Part of a small language model's weights: MLP 512 GELU.
Each number is 500 + 40 x the weight over its row's rms, rounded and kept within 0 to 999. Layers, rows and columns count from 0. Numbers have three digits each. The size before them is the row's rms in percent of the matrix's.

# layer 2 MLP up, 512x128, rms 0.0702, rows 340-446, columns 0-63
074:474510480558588466487444433572558520508543463488504500462487512471457524486553491451468444520547457489526482485448509463522526463517561538575471513548532491494608466509492526499521419507545502
089:485519520477493391534456524503539508508497470487440515477541481528498522571532506485455520503527469587486505492456454479454483467575518504565502461539509481455582486541483552450474479550516586
109:474516527581474476492547495482515527478551480478507457557455458468455529498539506495527415512555510510524481468471477503537459538565510592509496590462488487492515520519501519459540455531453507
091:453540452489561449494503487474530428511472417552451435533461546519533577510443452505585555529481532530464520436540469514488462529496503566499465570426478540472530513511451542492530521508552553
096:546476438536528467519432458577545436543549521523486527505510536533525445451477484507486470546538553458465578570453478613545520451451465588489497531547415507533479462498496447541469464525511557
092:460510556554534448531502514457475463597470511538539475562467434473411497515525554484513486498566522436445494557510448464483439580557445578511529512469527459495502480510508514519506526505507517
101:500495497528502544498540514547534528494462500574458451492515470563346547477454558530489515510495502483547516465440482575474471477506430499568484477512495495495550452484531454488480462495488504
092:479464472536523512495489470491521436503438564425434546488397472567475403503483521536444509474449494461502504555446510511545473530451545493561500542482424558483461492459436530503483539519542507
099:433463502486514501500489471528502518496520503449465465502416536531497458555511549515471483497479463500541488560604456552539489582461543547556482543580495403461540446450477518511531479503507506
088:430518475462547486540531488531522433473457445525458438506476497533482499525526510533507548484541564406475411513484533441466460529504514494554495512512512578518479510523531504512495506554541475
115:478540425554484490540478578548547511552594494493543531546478453496426490459499515476478528490525481544486469479494493464496426534461487518459488456543477409547514484505582441511467539536481431
115:499541545563537501486454449543449503515525503469563530555483416474459481491524447478440490536459438460505503449550520489539505488460536474489523522543475518497528507612446453514473523573544497
106:524511434547567484487567479503563504466567524518496547492434549462520482456496548482518515572511496425457517469534497583518498505483514476539479510571408430517589511472494435584529524518562516
095:401489535482474471509525460518546527534469498509436464514468555564483466553515489528470428518464430517442434443545412535468480492456532561534565479498519543516531502511532590410470525530533457
100:479505498551493529514462508530497593551462466539501445564476465496478531521530450538519496497504455553530413542479441455502511524532606507465471556515474456477501524522477504531512536487502480
096:462495515505555540469506418506531563545471423481497465448527431567500629499539506495484500582524513497478477512536475495467550469469519476486532509509424538499541477570615517518475468553497491
099:463495511542559481484525436470518484493527415465488506469482484416515555579481471445545468512460566535410474505510530500582449533523537488472490543469532499511476450448576496452487508535529527
109:540504489479494471486614444572566534489496486497489464498490461488522494509483515429572459505539481500461452468487505496515529546534533520481524477523499432455519453598543506517456512509510508
111:414487538489516479461485435499525483498577418507548469501429471433517465493509492470523555449531435502485487482483454568521461551488531540455458487538549478513535444531509523541577545513520504
100:497507523478460499503442456588511476483518511506470550540483534493528507510512498446440426486465492532436571453438473474542541547556506565563443460453465500517565460439510478560502439543489505
103:488433448532457514552490540523513518524511550519573485554529410545451486450492482484428465494477508500494513467491497486576506512534555527557453455453479435496550525487574447476511421521540426
096:560342516507475508547520485465529476507551506395481503548539526504502488517506485494449469470478537522536515483509462490484542544459517527512495500490478468345519509518463503441424461531448375
098:500551566574491495628461556469507515580494421513499495467491465513487520488484494542489485470448538466463481501509451457467409519530562558513524540450458556529493464527614593476513542526533526
101:473455474501475434516430555522434503581479531559520544528442501428490494568508447513549530428477499522443490472464511464535533482477558614538504537500526457451498516565508518515508448522527475
099:546441567560531500519454420472511540525454448514497493432483592498508488488554466543567485481394494504503492460408547413501482505535469532498576496488444477420572504452498450517539406458461531
103:527521470514532462485483474527503534486563441488474470493436457531496462464524515508522500577484504473542511511485526625510462558484530511484496506468474460516574484508500496474512511502436475
108:446493515483533524578537490520521543506533517477460393542518497517469528492458472520494474452418506481535481504506426565522436544448537506580531465576469499494518491425582470478526552572528486
099:500493494465526422476560521545506443514504537496580502544487492452466505436487525439424505450452520508488467499548503540534503558462586506509471515472535429445460523594540505569580525509562468
086:491536503493519546494556440453495539486449550468483464499496459557489506518535565456559483484466473440429439536471517503568385485463445507572539521569461510498593464543506543523496523509531508
095:500447524536574412494492485549543474435550417469494485506456477490442513529569496487537529484583511470469543430437423527531545488470557522508507563492556486468487501514532527500530490570493470
084:499492526506551521532486529496532489539531501495458569422463521553504505515422481474476471535500500514467541519452440490488436472502541618496473587473488517487583455467515531484463417519534504
102:539438463512463534558485427525513522587466506514478538454526517513488496411539461540587473522505472434560501471476447449547569527531455534518552501550435534438530480476494529533428474509478499
104:486481508550517531563521447517502480527567456460504538439454563452475482510590479455548509472440489483527429567491504460531430550468491541520545528582420562502502465516472563541462507484515504
107:470521495501542483501370424531544453457393469414536537467535476553491512480531490465508513507546543484570584502423484521509493491549459471537516519513551520504488412450485487579466486539532470
106:454463509589518477548503544574472557519443487437478527553508454462457516417549420475509445527470539523461453512488518548507467516502499519502465538519494487507441504518520574492441551543476491
099:485497461566581482569462509522515463437545461427515529465514471526562565498495492496446481479562549515518541498485467485531482493548494519495549569486541541479433526496498482442544532529488466
089:456477459512466479431487457531538487519503375464529526459472567482550583408531435456531473457417482476475515516475515472521552469555474517499466495569559468493433510493554509536532480516541566
090:499471487491532532518493505564567464562443531564463498505470545500541528429532557506546471483486538491555429462534511618490484467375540572498549467504479478493452455473470535504505572553530547
102:491482508525489401466484512541509441503515423471549473430431531405521484507490462497515468510514473469477529482566433441425527548520562536478568478507495494521454524570589552502514556596511584
108:407472492485552479442415532517496537528484483473501498462451522519457511507464534451569524427576495593496537459505467460490450517480467537487510533505444530516497498522585517509500527473566535
097:512483502553604525572556498456488512579483557541523537493466518483423555511508524478506481521513544415557491462533464473490490456512557492490492525542447581483517507580573583510551549474540488
108:477492521583469480555525490539461569543453521464474541439447440540402468465570522457547523485429498514552465519534447540503501511485494450523551532515500482518519432489507503522466540540469504
113:500471479518518459473552487560481506484547478515471475571483534519513448519473491502435524487507520452541506448531446524481530457476555499544453576498491473440464442466469591532517534561498469
104:433515494603506517517533534597542528537523449467443422574528457550431516536491450478535433430548521577490496494532437523515431497491537562484459456536445506462514507483520586482514546553519533
096:517513540564553480590546421519470527450441455506496609532476525482493526459587395483474512487550532503535558542539456512527455472457493480520411549523550505510472492472535481550529508522478491
103:489487475530577452550532485549442537507537524491491450533476481461488537464509510524455484502497534476498506502578499489524535543542548492558504499551544497472481466505532487436512534520516438
072:429465550543544456541483463557525511518602424460556446497419507535401418483485518456499493490494495468495501486494480539503542501527495514501479557532459444481567505543554500518540540565485455
102:452481512541462489526499462510557504517483479467503518459459512489466545492510468445586413478491442453491432554476497554556538532587451552517503442519538432436522418505463549511476506532475497
085:446541529531558446571534458440521437488515536491488496540493515517482500547580482442482522449514514487500490506435416502557510545530507526482508480454618525494573514455492512558546557526529428
099:497514504541517511492525515610559562515500507547567473489489470505495506541431493472504515511541479406518528502508517557524539482511471520555525493627438465498543502481485532469505539549504489
113:436513501506545521527458417506514587507526455521398468463405534591499519518502506498531411536476531531488477434504514558555507518437496480573469493430468559534498473476565525512462498547475494
100:463523461439483428508538526484499526463611484522506521467422523482516456525524526517502361445482518496488479448445476538572510526482551494489449478509526452533585479468517481480489487586503474
091:475512527502551456509460451523463438560497483500518521488470479448459530474524522500524504541510433430467490546502516482503501508500466504530526476441479576476513505541560543488491456465506536
109:496510533544521545475473463498544452566464542508526485500542462527468508527476539478491445541523444436506503539549472447527450459547499508551465440512483462476525420528525469579478464458526517
101:513513491466470404571473513534463578515579471485515546555467507476458519440490448485509516551436548511508560495461499455465532558437523531507475569487529373481468506584540550523509458503516549
124:513484551517516486482526493520481517493524476465539403553448465525503594526492511489510491517534529517531409492523460514565505479508555512518509513472464441504524488582465502538523514603573472
099:514477546490539507482577438451498546574538499536434430535530536496417497494555529511506525505435428477484445540518482529465453519448520487521491450522482419523562492515571549571510501519523502
095:479495501483495460447488463543526512485515476498504469450481540521474508523509505509455501605457560448465486531393509565468494514483553515590467525529538464472470515428493512461516494526510558
101:429489449504571465530529518444506490499553494513516452508460556512520452546508516495534413526509547480422484480454445464479490499498524499541580505470569538472508475448513561514455449538454453
101:463501460534484490432528440507481470504484520536493432492534479537508479500558592514462420534587563514487544523425446561472487522484484499565474500454510440476504421552554493510599496563508464
095:554455473546596470447492504533538464512523517498505546485491506558459532502483536511490522527512481556519543520474499553531505490507542508538448546442533415508565493428490534462479434449467469
105:435480433486494416511496498544521499489538458459499471565485502538512557528427505493523526556504488506480466507539541505517501503473502520543553573525450423477599482574494562539456506525622588
100:483490496492493479503477546497497540506600536467532477478430424478497515475489527524460477437493402484493526492564543507509488460501563542493519538538497438507519457568528449521518551533532492
099:439463504557457560477473445482479543590479550467484455536505476544413510506523444522494441444561453505529474551528493437486555484584542542524546411516506502508546449492488505490446484465497526
112:509490559568521497466457379572530573496527504534440489467477512511414505543569480463481452478472513507550453476546537500510488506488456556592512460537511468449493476471449515463508410473519533
103:481459476497507507468489483534512500451482420518535488514480521451476513500506477353494530583502467425487439486558535544467512549548529572552526495531568427504554492546480526542468502554615550
107:445474519471505478521579543505522466528474438463561465515515479532489481496429526492495534501509488499484514454413430476454566476502474533471564546455528457489544509546586511500484444565589448
095:571483526562486501491505486485479507535526462503569494525554416487499507489527472509423456480557459477536528402551524503504531486462553532510463546491576449482511520562451446527512427512541518
092:488513419459500497573502470574522541527540462536513517500481500474541484459526548468523472472454494518531519446458552456566459518493530520516491457510449412508534519483515492604462462497546513
104:463447500563555500503569486498491546583548487505409497502456517567434529468442508461452521497467485505483499521556470515440514483452441530480518478509446480369517488593495511493499511630569509
086:458542476529531519529496521553526437463516456523564443529504473518533504484515539502548468442449534473391555509448454527518414519533483538533479502474470510471548467454584494495552516499508508
111:476505505532526481553494483529484547462523468480471488501510417531451499529459499418436486474523594520548483518556509542492464469442518480558462492416449505515516508517486516553540487529556473
093:481503438497472453574417447502471545526456417460466508445492518501523573461538544428579431496501473454467460553576498491470486573419484555516564507429502500477561509483517518559478500540538466
098:483543509564500473441479475468523531467500501438475561493500473497525440471598528426540536472453524572516523528453436492507509504453492478591456575445503512532516447551471515472518519491460472
090:502492507497471563447525517514503438530522447481454451445489524587455502408423518587460455443436397522523535534492504495503503533474535515539519530477493589523541487484501471484489564565488446
086:526482501532542508505423525456554524535456437510603536522512424481507550472485550441435539499529510474482556512530452491580537538514565551472466500394555585510478489559527539501525539530529487
097:525473487534504490471511504461479475521492501457472446477555396575441550426446477501530537481551552423524461534476491515493504483563570508459486442510608441504470481537493540498438473528542507
091:504538512572568476471449462499435470538483511516500422516559517502514521516517475497585512498564480415477447448516475529472450550446496504545536507548503584518471491496467484604502523477514502
100:531509499572511461471486440533568564561471507495497462501493521517481481502454459474481461507550474531520509435493486542450430508553514573580471475469451541451508421443493561465499455540475480
100:535498454470491475550482449547523530537461406536527493491508486479459439531476549453527475460506445513451496451526512522559486516528507565470451498458527413546475466517508453578490450543494457
103:453513546522460473478488498555473516504584507507414521482530442606445581555502521518481528475449502539510513478457506505536461449482456482581459500430489556509554479470503480464456498507465456
087:475534583525523474502475468491495417528544441557483493426492542476497475510558438523578511505558501507481494541506510545478512508589548551517498454499523420523473558563490500527523529524461593
100:520469563517499491562531425473453519571531549436521527581511525527444523499528479485429473486500475416474531493482509526485555533512492495566514541505421482389525512549515528559460407589526445
100:488512568575504450592468404563475531550562482447457521537486518564501463468477428475529524483449473502481532468516498621573416532528467476547461532528464420464596469433525463528513503512550559
100:538546556474516534553457499453564532526464505533537470521487397434466465499546475463457516428488476500513525504503473514536522529531478477528503527501457473517450440462519426552525467517476457
107:409513436497503477471478498525516495497483446551538431519396517414435594437535486511570503554470515465470529509511477584505498505493534527466446490523478511545487501508560509553513537541550539
094:519495452491609490536431544535500516475492451531545494537452462484508464514558492483478535504493526486429547489477484537446469500428461528517439463500427528466479459457506561474587540500480503
117:512467520556461468482488438549529517496510476510489501497504469437459509503544473512462523501397450489580495499501492516453521527453531562522458486591514450503488532502486456482559476552494475
107:522479467553459509552509490563520559593491475482450457506481477554506492496399469545527436527489578531545461534460484495534524560507639578544474587483500480489492478477519513443529513503525530
097:469453503495596532526452500456552573517468494531484530509530441453467465474572503527569482526518518436522516437500537509459480520495498523496442454555409531485535520497551453541542480500472482
098:465528440501493545533492551593501544518530501519579455579475494571487507549599438506509468486520519506504490548478466512538499493543537547511521457498535470501522380534484495532505506492524469
115:475467519563457444450551562529486518548503487441525479510458489593452526470529484512548544456544455499514485547500472517527449545571549593501518530551484477451457487519466538477482483547482510
106:505463500526601536537503491527598523497438446481533530487492557538456473470485496473516498582474514537526459462480488464487446524476529536506508491587445534488445519480482542523539513521492476
096:467515515503502446537523467522469411596464441498557498496484457500421496511451482497522577492454475405588407552495467462510531517515464506541507486503504496478518518491530474460445476471542529
109:476506473514566507516473463489547492510444496473470524474551543555503484502495455522507476547480441466524544448502498493496539583498481501482550502510546515460630498486547461528568455581492469
097:539520463513548511493534514597474515489553463490561505494447404484489489445435497439431417527470489555443569564602483508546451499540462509519470513464481483471539535512486523566566494506554514
092:524549556499548450515467506491549500467478507456446488547510506531474512518502473480480481536572450498477509433496385567455519480506533482552504522458512547526559433474491483466504455560505425
100:494489545498537454531518463519572498575548439517476492516521485466508531520460471575488501444432510432462495520483470532535524445512496517434498505571462447481603530525596473470516510481588551
104:531502464542516400532512490494441515507524509471567530528487467486446566484572454488581477564546545550498442540592446480513496506497584481481538457521512435480508493563481544530453499539489538
104:520481539536611520539477444505484500565514497501516480567498502567498496535522490463548497452535492477458435409543500559502413568421458483493506523495485541444534495475437517489420491489519510
077:533503506576559413560493497534540493548489476494470493447468443490412486460491528398458476502545491480547556456451486518483524513529511529586485531458544495481495451508551481503516520496505551
109:513522573488539482513550456519459515500530454530547498542478509500492450489544511496460551527542446444508529490514453457469500545451543547503439500442391514478542473452528458536613551480498512
088:532354539501480428547529527467507498517554475467500495469521526496478497505510511450441474535505514524533477456531487476484533535514485494551475548517504513359514501496446455503427455527441446
094:501505536527502481555517461487528531549495500502528443449483540509494502476542456518548453506422479442436425523566439512509509514509536544489459441509545518469471518546606466588564473522517505
098:470499546530565523537525459548513566533471542508539533498493433562449515501562469487509486422510502470489501484447457551536495501528408554521532491492415528488451390489520487506511533512515440
092:387464431496484529416480471548581493497497407542443536427521527491442498499548477453535520504478482512539520533486450532526528556461490521474528439570539441520502487482520514540469518516567566
111:476485470483551473549498509535544500581500502480482428512463538511510469592485499531491504509404474501470412514470504515521477533454568543479508510515482499466588521500524480529493468532578541
# layer 2 MLP down (transposed), 512x128, rms 0.0444, rows 340-446, columns 0-63
116:465444507570585431541463447536586517533544447453475520463457453477413496511513487428475425497535490463520502453463458525515514479511534559578504547557485479463546475548509527508486477574514463
096:525545467553496475452550490566493491514535478446563482553486555488540534471475450581432488469462433463449519456521520568579543431504556491463510467497546562508507502444505444506449515454563448
109:432475506457521483463507475459527476466562500486535509471498497471487472496521525493405485469483518467522512523433464532476528493476479503570518430509500493519501395466481432480467508489436460
101:528519470550510493518506450567519508489538509488575599476526495503447432496506509489434457466498514456503521497440566494509474492543484452533456482537550529523553413573561448462473478507459486
098:440560546422511493501502520482480547473513520503592548468513505554455421444445540479500449512470452499533531461568469455509462519477472467530562499540404504505528541538467540478539477533500563
095:430483501507505552498487510428566454507480548505528548475521543500536466467525509519413513465475490444485518549487518478482558560515518521539478468436556511565491461526489475528483591507446421
097:453545509491547469473503486512467589481513521507527454533478488482553512534539534489537545432525475577559436527527531414459441529504538477545488452526515469487499501525464515510531514500577464
093:486534539461566501535527522466519465611478416519574488511571560503473451502513481549514543506471452544496555505507500490499515475583499468449441506526546501493548472473517448442454506433464500
086:500499464559520461438498543482516458455477479528514437441542482543546480437501505446516493541498526469496429526505456504516494487506415533515431457443552508505516499522552509543540544560557489
092:516461528516538558547513475496492530552561573481511495533503541452411492536555471482450458461471454574547557534466482473540410494496466463473463511460471463466466429460502501545546589538508507
106:469488468568511523527435447481500507369520507456487502501469519480489431475492508487493563450522488482482487516505492516527464509521531543492480529504438562552509436478487477486505547496517509
125:515366501529535511529466522509507438494498432460461547539492478516452478581482471496495519466526546570552505593530486536525461478433506509494461500427467511501549486494528539480435497474490529
109:517548496548483421505423548547523488502488447460473504540544515469511522462566483488476498484431575530536517495460500466475501517544476508497576487442513454583495511528475549452475458494480549
096:519465570476522466524523518542499450437510490496439538450538483523544555519438501431572513486472527516557469592566489524549484478537593506506540477474480450532506497483493445488534490460547622
102:480521538471465466455543511494537478528411548468517447466460572568468504527525496496457515461465479472471495442510514488515492546521513474521459447500558533507576534529519456474463606508537493
089:528537477479516544506524525539446457492474500493568544473525588468540472428479392568488539488517478484397470503475489509512532369512499543494510530512519496558556570513497476569449461484503541
102:476534525480492491468535443492506405544459537491452531540443528495500485462501455626498491530472457512573447469460453554401516505525597495557536518583527514428400484476486533448514493458515482
087:530431526425572482506558498517379421540436537494560457505557466455507444524478537476483501475553398492453448505449497506499535535466438509567478467502533534527457493524527484468474480429514462
122:498571516512514527438477414540559486543524580513556474441527504532538524498397494529527552531548484419496525547522501439551529428480498483492510525526499498518511497500539466528536453457529472
101:483508545484489561520478528541462524506522513508476533521481593552494508484537521505566510519524492493519510435558567511532449518503504534481455499552457559502493523525507487542466574469518569
095:506440537511578411477486531486509543529472548453551497394558467534495473511440556514470450526461422476526512481589586500442484477495495527544482436497551515433512518508508436414505551475414486
117:443610449494543478494497503555488535481509473567497476473448455528518561457494536523562540497492485469467471537480511538507431535499499478461480499501468551589467474467579488538590545478598624
111:486466538514517468476503470546538526474543526504480485545538478471532542516561452517456543483519526497602590467502533494565528511495491500453523485486473430513540471503398428569499486530479472
084:523483522482477458430493563479536532532426491466515525489543520541521482482544504497447516597491510478456403450537498522458549528511506503469471484566490565434442494513465547541487551571410526
096:509475544433529510476604478436473484555543575440559523454488502508475485549476476500465498533504567476542432516553467538553493483522448424542525526506553478537449437519522455472477441474436460
099:487571525540526529476450465436444516494552479451567556458546528413539534512516470508510496515522514471479476519509473475435496435575412587476428531498557537585477517486463521445456459453502535
115:474440450437492518549528498461523511453523529419482458467557385500512515512565487427543485522520511509545540448468463486504499476475520505430519443563480459472507528514531467525546449490459526
106:552478551480492461514562528452478522580477480471501582444456562538485431504556532476477491545496518387486494493584489479534506491480432534509548484566466460469481454479465498489527430487464512
081:484415536456436589528511548454466482494549491469522590515496477459531432439586533499433525499492499488537502461470474480452501553513504481493553461513481451539507480525467505391522506530486516
095:535422490510563439459513513464527509465564563402466530490466525461430472496461467473486503393537525504450480547529442529497480408556489498538531497549462508502510492502431536478372514517497486
112:447490476554549420527448427547591506528563495452479523474460472488412499528490525465498437526570461443489504467484461512552510512515528584563482569533455460493544470541518531564457478576512433
095:508474513462491434556513511554528505488509551422486512480516574570558522596468547486493440499515445442511499482523468535558529500445457492547485474570477520466490479465449512438491503547488431
094:453489535507507427574516469503526483635481387491492517540527521435516508527597481553579512501533482474541483472515485510500508545569521453530523474488520475463506542448469540477509483495409529
100:500446556447500440465463500534495499562516487440517468482532508551468497514524518511454489537476492454503503530494477468511491547498410496536536438540478500514468471488416513446545525476430538
106:448533510481500486473485508466579513478398516477497491489504539466564466494516513563400520482522502464545509368454498470575515472464550470476565481494536562557541514495487488494512495507467452
095:533498488514501449581481506464473536537492514488556474581492529471466506414509540464490435586457525529543520500439487554483478525476460552472517559555404487407502475475489500424485582508451472
090:496508493459452459560474557505428447500511486544450511505552395499443528559517497501481500505557461594499483487492553508545504555416439502537550510483408530454572458530534507476495497513486512
101:499599495496465476473519465452526468497494483478498504540535520516500512541421439533487543449536469465424643560478519464528494448529506416505441520509507528523537484502553504492459466476467488
099:465437501484525475524494509507478531487483493508486485534550470486423484491534542511372471484418447494482506477442470558471501478535502432495531521545490432486500461485456478414455492505469462
110:482595498504486548493536511451475532422470537515490448414477490439467456503490540494524484575508597417481472476492519465539521520532480495527519552551435483557556483483478421501520434463501514
089:528479536481520513472478495561502536442472524480431480521451520463537500491527546511517615496476499437497503476442535505460559544417409525488593499492478542450488473530466485455549509502456506
109:511567475461515488586495513480500567564499510528497528471554569527527491447460478478440453526500482448497534476474564470547566563503548455417433494535527469499515557488528469534524498466474546
118:527413493515467459513396511538489478493496492475503499481546478485545518557458491472461514450505490604565509473458450520514489516512508529486533558428450484444529565506477481510422468463483486
108:497506509556496552477509468531482466450467539574500490408471535384481433476495522512540539446486552475621505495488513544568526512551542485508480536407560517549556469516529502557490500531522543
106:488511500446452531489493473503412514536518546466507442520440476495482474505479558578504448532428472477502505418506482520463520538552483530583543477492474460521475517422415531479510539572529539
101:467493533493517555517529484417505557465521520513456471492476451511445386473533522601531466540468486469468464515481448485480461550504483575503449483532528465532446516395474463580529494559433510
108:469430510587570448547471456510610511534575438458477500467468468469417466522519485440478435483543489452529478444470463526492522482517517546571521553557481466470548476550496512542490484578509439
090:518495535442533510551505474441460500528403443538527474540435465457527463444488426483464479476492588548478530418436521493528565432506493536442485469542523503523499547571481412493457507486472478
082:501457495478483522492414547522454450498499501450557507469506495489545424470467505577479474557505479537433494582449609539457509483431466522518512507546405495468423506494455521510430490485458491
103:511489411532489511509519473466547440494449409504411481498506528487464518489481491511553507475572584510460424494464489501466498499491533454481505497436528560535532470561489516601492478514535492
112:456449530475513474465451479449481521512470502478558565492496468486521472397455477509459415531533453428470518511522488473480548455520485446511507500574540487465468554430502575523543468466490502
088:531501483504486503506485472491531471506469525478500540555489477454543468455398562504477563541482466465480467567538463582518579492437460564531613569579530512504491496536491486457527447450502443
093:552459509514495465511583496495594529483560472505447454508552552541485479512544477530520555467515518549515475520527503467527497441532534468491496518498523483515561509498495446542464527498473432
098:504502535448514512486552426504527474537573566509511499463507478479538471601533524514519495460479518488507479507466462567460470488518574543531531413460491464534528503522437478439497473492545521
098:521458460518489571499501446536435528594430479517529446534550485557435479482515551497476465491455518553464504539525519518502449465497470434472508481541445524488592440508507444567485575518464505
137:501500528501482521466497524465419477508504521515497467435453503510519500506447570432581505519584447516475485572472477493598479469520557470410439496495515496459435519475548481543516514522522568
100:550500502412493489473462503447478514530529536504515500520488516489503518488489549466552488513537491465547478536503505461542528541456466564550544539525427516446431594513482581457595509472478491
089:485527472618471480435485480449431468475455444447474498523521462516427515470480496464563465510550547497539477453512505463494459497569495544459408513510529483495465475453495520539489550518541482
098:498462505469496503463488485482486475495539542541504454570440535484481508495450559535474481539467412489512491434470484548488505493503409571547502482558456495446445554425519566448515470502499397
097:539487429492568509532501511508492470511424421503498453592568435517508526527489464525497445502510527524540575522576547478492418523585469418459513512556472418472534482547487430518516476478487513
094:444542461428425497440549453516498540575508493458581522519563492519561476548530459579500432495453502522556487486427482447499520531523474570503484483560502566547452450459462521526480493496463491
114:531509471371507508530469508539487525523520511539501475491549505470505468537531447516486552501473545441513523508513548503534538504503452463447518504522511453506521435477533479485506559480386526
100:497487453544533538467540516454524543464457461544489489532506503544519529459458480549492449512547522495541580538439436464522449501401470488490415477551434602496429572456551571510531497505510490
096:531484461605478458502468521525523470479515493511471543444516527429543539586499457462458504505501487470450444543491475481440501486542401615570514512478434465482536471493512526516490487433530555
097:500509485433561462520496545438394535505456519459583480467498492475467434517489507520537503532525502436532486574474480512520459559504522478510500504509500505566478447505486403557502505429434421
108:511543533477553498505537490572461530532470480539470466489470433549507525536617501478517487535514527526581609518524500485573454519516559512502487479498503447575532482455515520472534481500491502
108:464461528513512447476482476399443495542470427431492430586578523561501545492536536607394526482504429504472460453451508565474572511503461521490502500459543502458474498450458507405547478511436475
093:439440499535483584498424514518501480461463482472433455476547535521480498476423534449527453520502555509497472604455533499464423468417442509525465428482467542525463528475487515485526526476537512
090:533669522443450477443514461516430560496459571521497486485528511535561502505571460498470529507483472506486521457483531517525501576511526460529497474518465535590437470494521556448543420498470504
110:543510534464479561519471483504484565538537521459476480513489498546523525553523458496500427530531470482496533579500500449528513518509537542493527433512573524454531505445567499530566503471480545
081:541494502479461488515519511495521597535543452520499525498528498453506495491466454416475505555550471491496521511449533510539549476542522396515528454488589529477493545588509527523484470535503516
114:475501474458505509493487565564529493481422492473526465454494472518545454518464470518544482559432492425498525520487493512512533547521470463503476420622490510446418509469524413451466523507546557
098:512504508415555466549484544428530499471549443469483497517603437480459507482523511457503511594493574490500520479444556463485562540434519514445531430493491502479435475566466511485490548529430553
097:469488498445604567467556383513501501518538530460500443522497484513552547446453501542477448557505440473484447500534526460495479483477482484486590508570485558477506538514513455452467505585530449
090:526529523442482468531589467504479495518497509478476516472511532429500527520535450492542501539539501517472508459493514443573573589556499463438473530593429439515472484513515425488497517536478540
090:517482549524513448568516501580509525528593529482435530469527413530454516550482525485494437535496488436601475512533613444466450453520399492467493457525432471472511453451509496536474520515510464
100:481537471494490532502444496476525533477517428461531542433539526587565447524507508555526569488543545529558526505565415486517575537459598472591471434494505499460542479461485499440461472464454509
090:488482550486469475466471519474499577423511472460552549491439497507473452454481530582463521553506499497608513523458527496585525423521505585466491498544492484535502476463559499426528512531455511
094:473520489458569404518420480559499452527452510487402543455463547476529476454485545496459491453558473444486510463514513505570534498509541474544507480505524547474446512440479519473501532517468495
101:434543537523427437530460525487487530464512488442500476483493503492578558563459459487555542499482472521538480459461465518555475417453450490516541448525587536516475500468510574414553494474532500
098:597584481445476471476502474478549509508492500519603550465544496453479525494464439475513480554486536483532573554463531394552543499551528454462503525546525540547490515537463443450479454529511582
108:481478442471438512530470564456458533493479500473523497578496532521485512467500496454399453497441540473505521439458455473539467514386496414484534513468470584494477499448498520481480500527460420
080:462413496550458486483440507507533522466467440447528462502528467540499489557464540554438563513532475493539470530493479544551423505566511438520509472474470538505487512452512499453558473468435540
087:517558452444501506501504570477442520455523453531583497530526548492484534484527556528518491490417478527560512429504550564473522535524463536505447414455516531560508489485518535456503417527478504
103:542486571491455510538508488450503520458529448502517475498523464507533456540571542484521484508500471479491517603502475520486455404510428492454487530455497579508539501540574527452464456467484584
118:480421501564529541520452476529515527471463581478459558546483454491487451518386506480517468467543487520445544470534558525451475547517479515544564507502506419484476443511471520572450539408490459
099:463596499568422459456529509455540519501537499548496518457547541465506510494438502463548550520519534472539520531523464465550522477606494460518468483503521533515552517543445470558514407486523558
114:486435572536443488521429417458453457478501545466520478485471411498466476440547552498440536500515530535552522542496519503540428516509468480470520480431514535540446467420497545519473481514478481
096:502467510522483510478532531496493450516531526514564513464514498528536531504563484512478469503453487390493521586484442527480503470503479450514416469549505541551463478469491506447504567548485480
092:524620416456432493433547487497543429471502413511486494476461488516477424486509436467570509513510543521505530518537411448461499444474539489501539439484533555586515515502481530586501458467550523
091:529410523493491500458508466467526521445536521495441495498535475498503519468502484524480458468468475530585535460522558467432518494566494524438500503493526474518497527499506492471436441559410514
115:484434510560556471534456475464548456482562534556489551539480479502511543477505512485487484419522461463505444452564509522487425493503407439467586510525557475485513450491439509492516557514441439
093:477533496457467444448496536470507491540511522455511482480529471503551484450522532525513499527511448440577434483506425524487458558530411499526570446536553560566564466512475502453489464513513591
088:493517466608432465474511475480530552486486469532512445541492496450502571531549425533532431491576576532520442478540489491485499522534586481474480528534599517559469472510497487587500557546474434
099:512484492523462516491504494503445493563402482482521511452474490543486487465479475580466529572461517476476516579506476584476499555535473534507465483544490518470473545473520515452530516543484425
090:462558499439482471544454498458453509502479507529485514473467579490541453519527501510569412580511578481512532501498468479551531479461501467480458429516451520599497489515542472481500522554553573
081:461483513482459488478450508440520494558480537586461486551497578522500512542452545546451479460477465528499522469494501449457514515545560549491492509509455463434526493472444494505422515528473473
109:464522503431512509504545523462445503463496569461580537394507422463506534504565482485520472534490514512506470592513529447505486510485482483571573519530528557545477504472530541450497505477451547
107:498497497491523506461457483562540528514543467450508571444500429501502490536517494503494493517520503478523516472426545462499599489537494422454562473562548450492572516509518511513440464493494466
090:458471517472480538444489447505466577507510452450446488516518511581551467550538463481468558538453516518517536538578427449503531553490451558491535469504471466563434557418494523460488508567490509
111:465433475548595460545452452528580500556560463493485517468435470494392492504508490445476458506533515482531501442481427521479483522484516564574523548541494474452541480546522536527520498584540466
105:485562437418531501533458556534472506527464573526447538509498464464506499461470586479446548519461492490598548453470505472513533523492486465551558474496516507569519544556487563484426481527579500
100:471589458503513529493457507568481501522416490602501483522487505511511508500438530568565525523500502445432497530470550563508454500490535525472475451458494463575491517512556529515510527454605570
092:501508543453515435476524563532559449534540445525467592457599544463476477493463505500519484498484562543471476479459602444582551502496480442413565524475495517500522514522474476470450510534453526
079:535443540539439495557511443465474508452480523475561511502519511496450459472502383492572466482528502472500488535551510460508462472559517453501510490509444473533546504545544481462407442515472528
102:546608484504465510504520526462488523552443512549605483551515529504523567524476492576489524486429462515491548430475427443471433451506461466557509548540515522503508482511457494430573481505498428
098:522458464499506501477501530485434512473537566507564466555485478536486542511544512469471485483532557507451476570560499499540528513515503572563555451497548502453525530454478524448426478579439536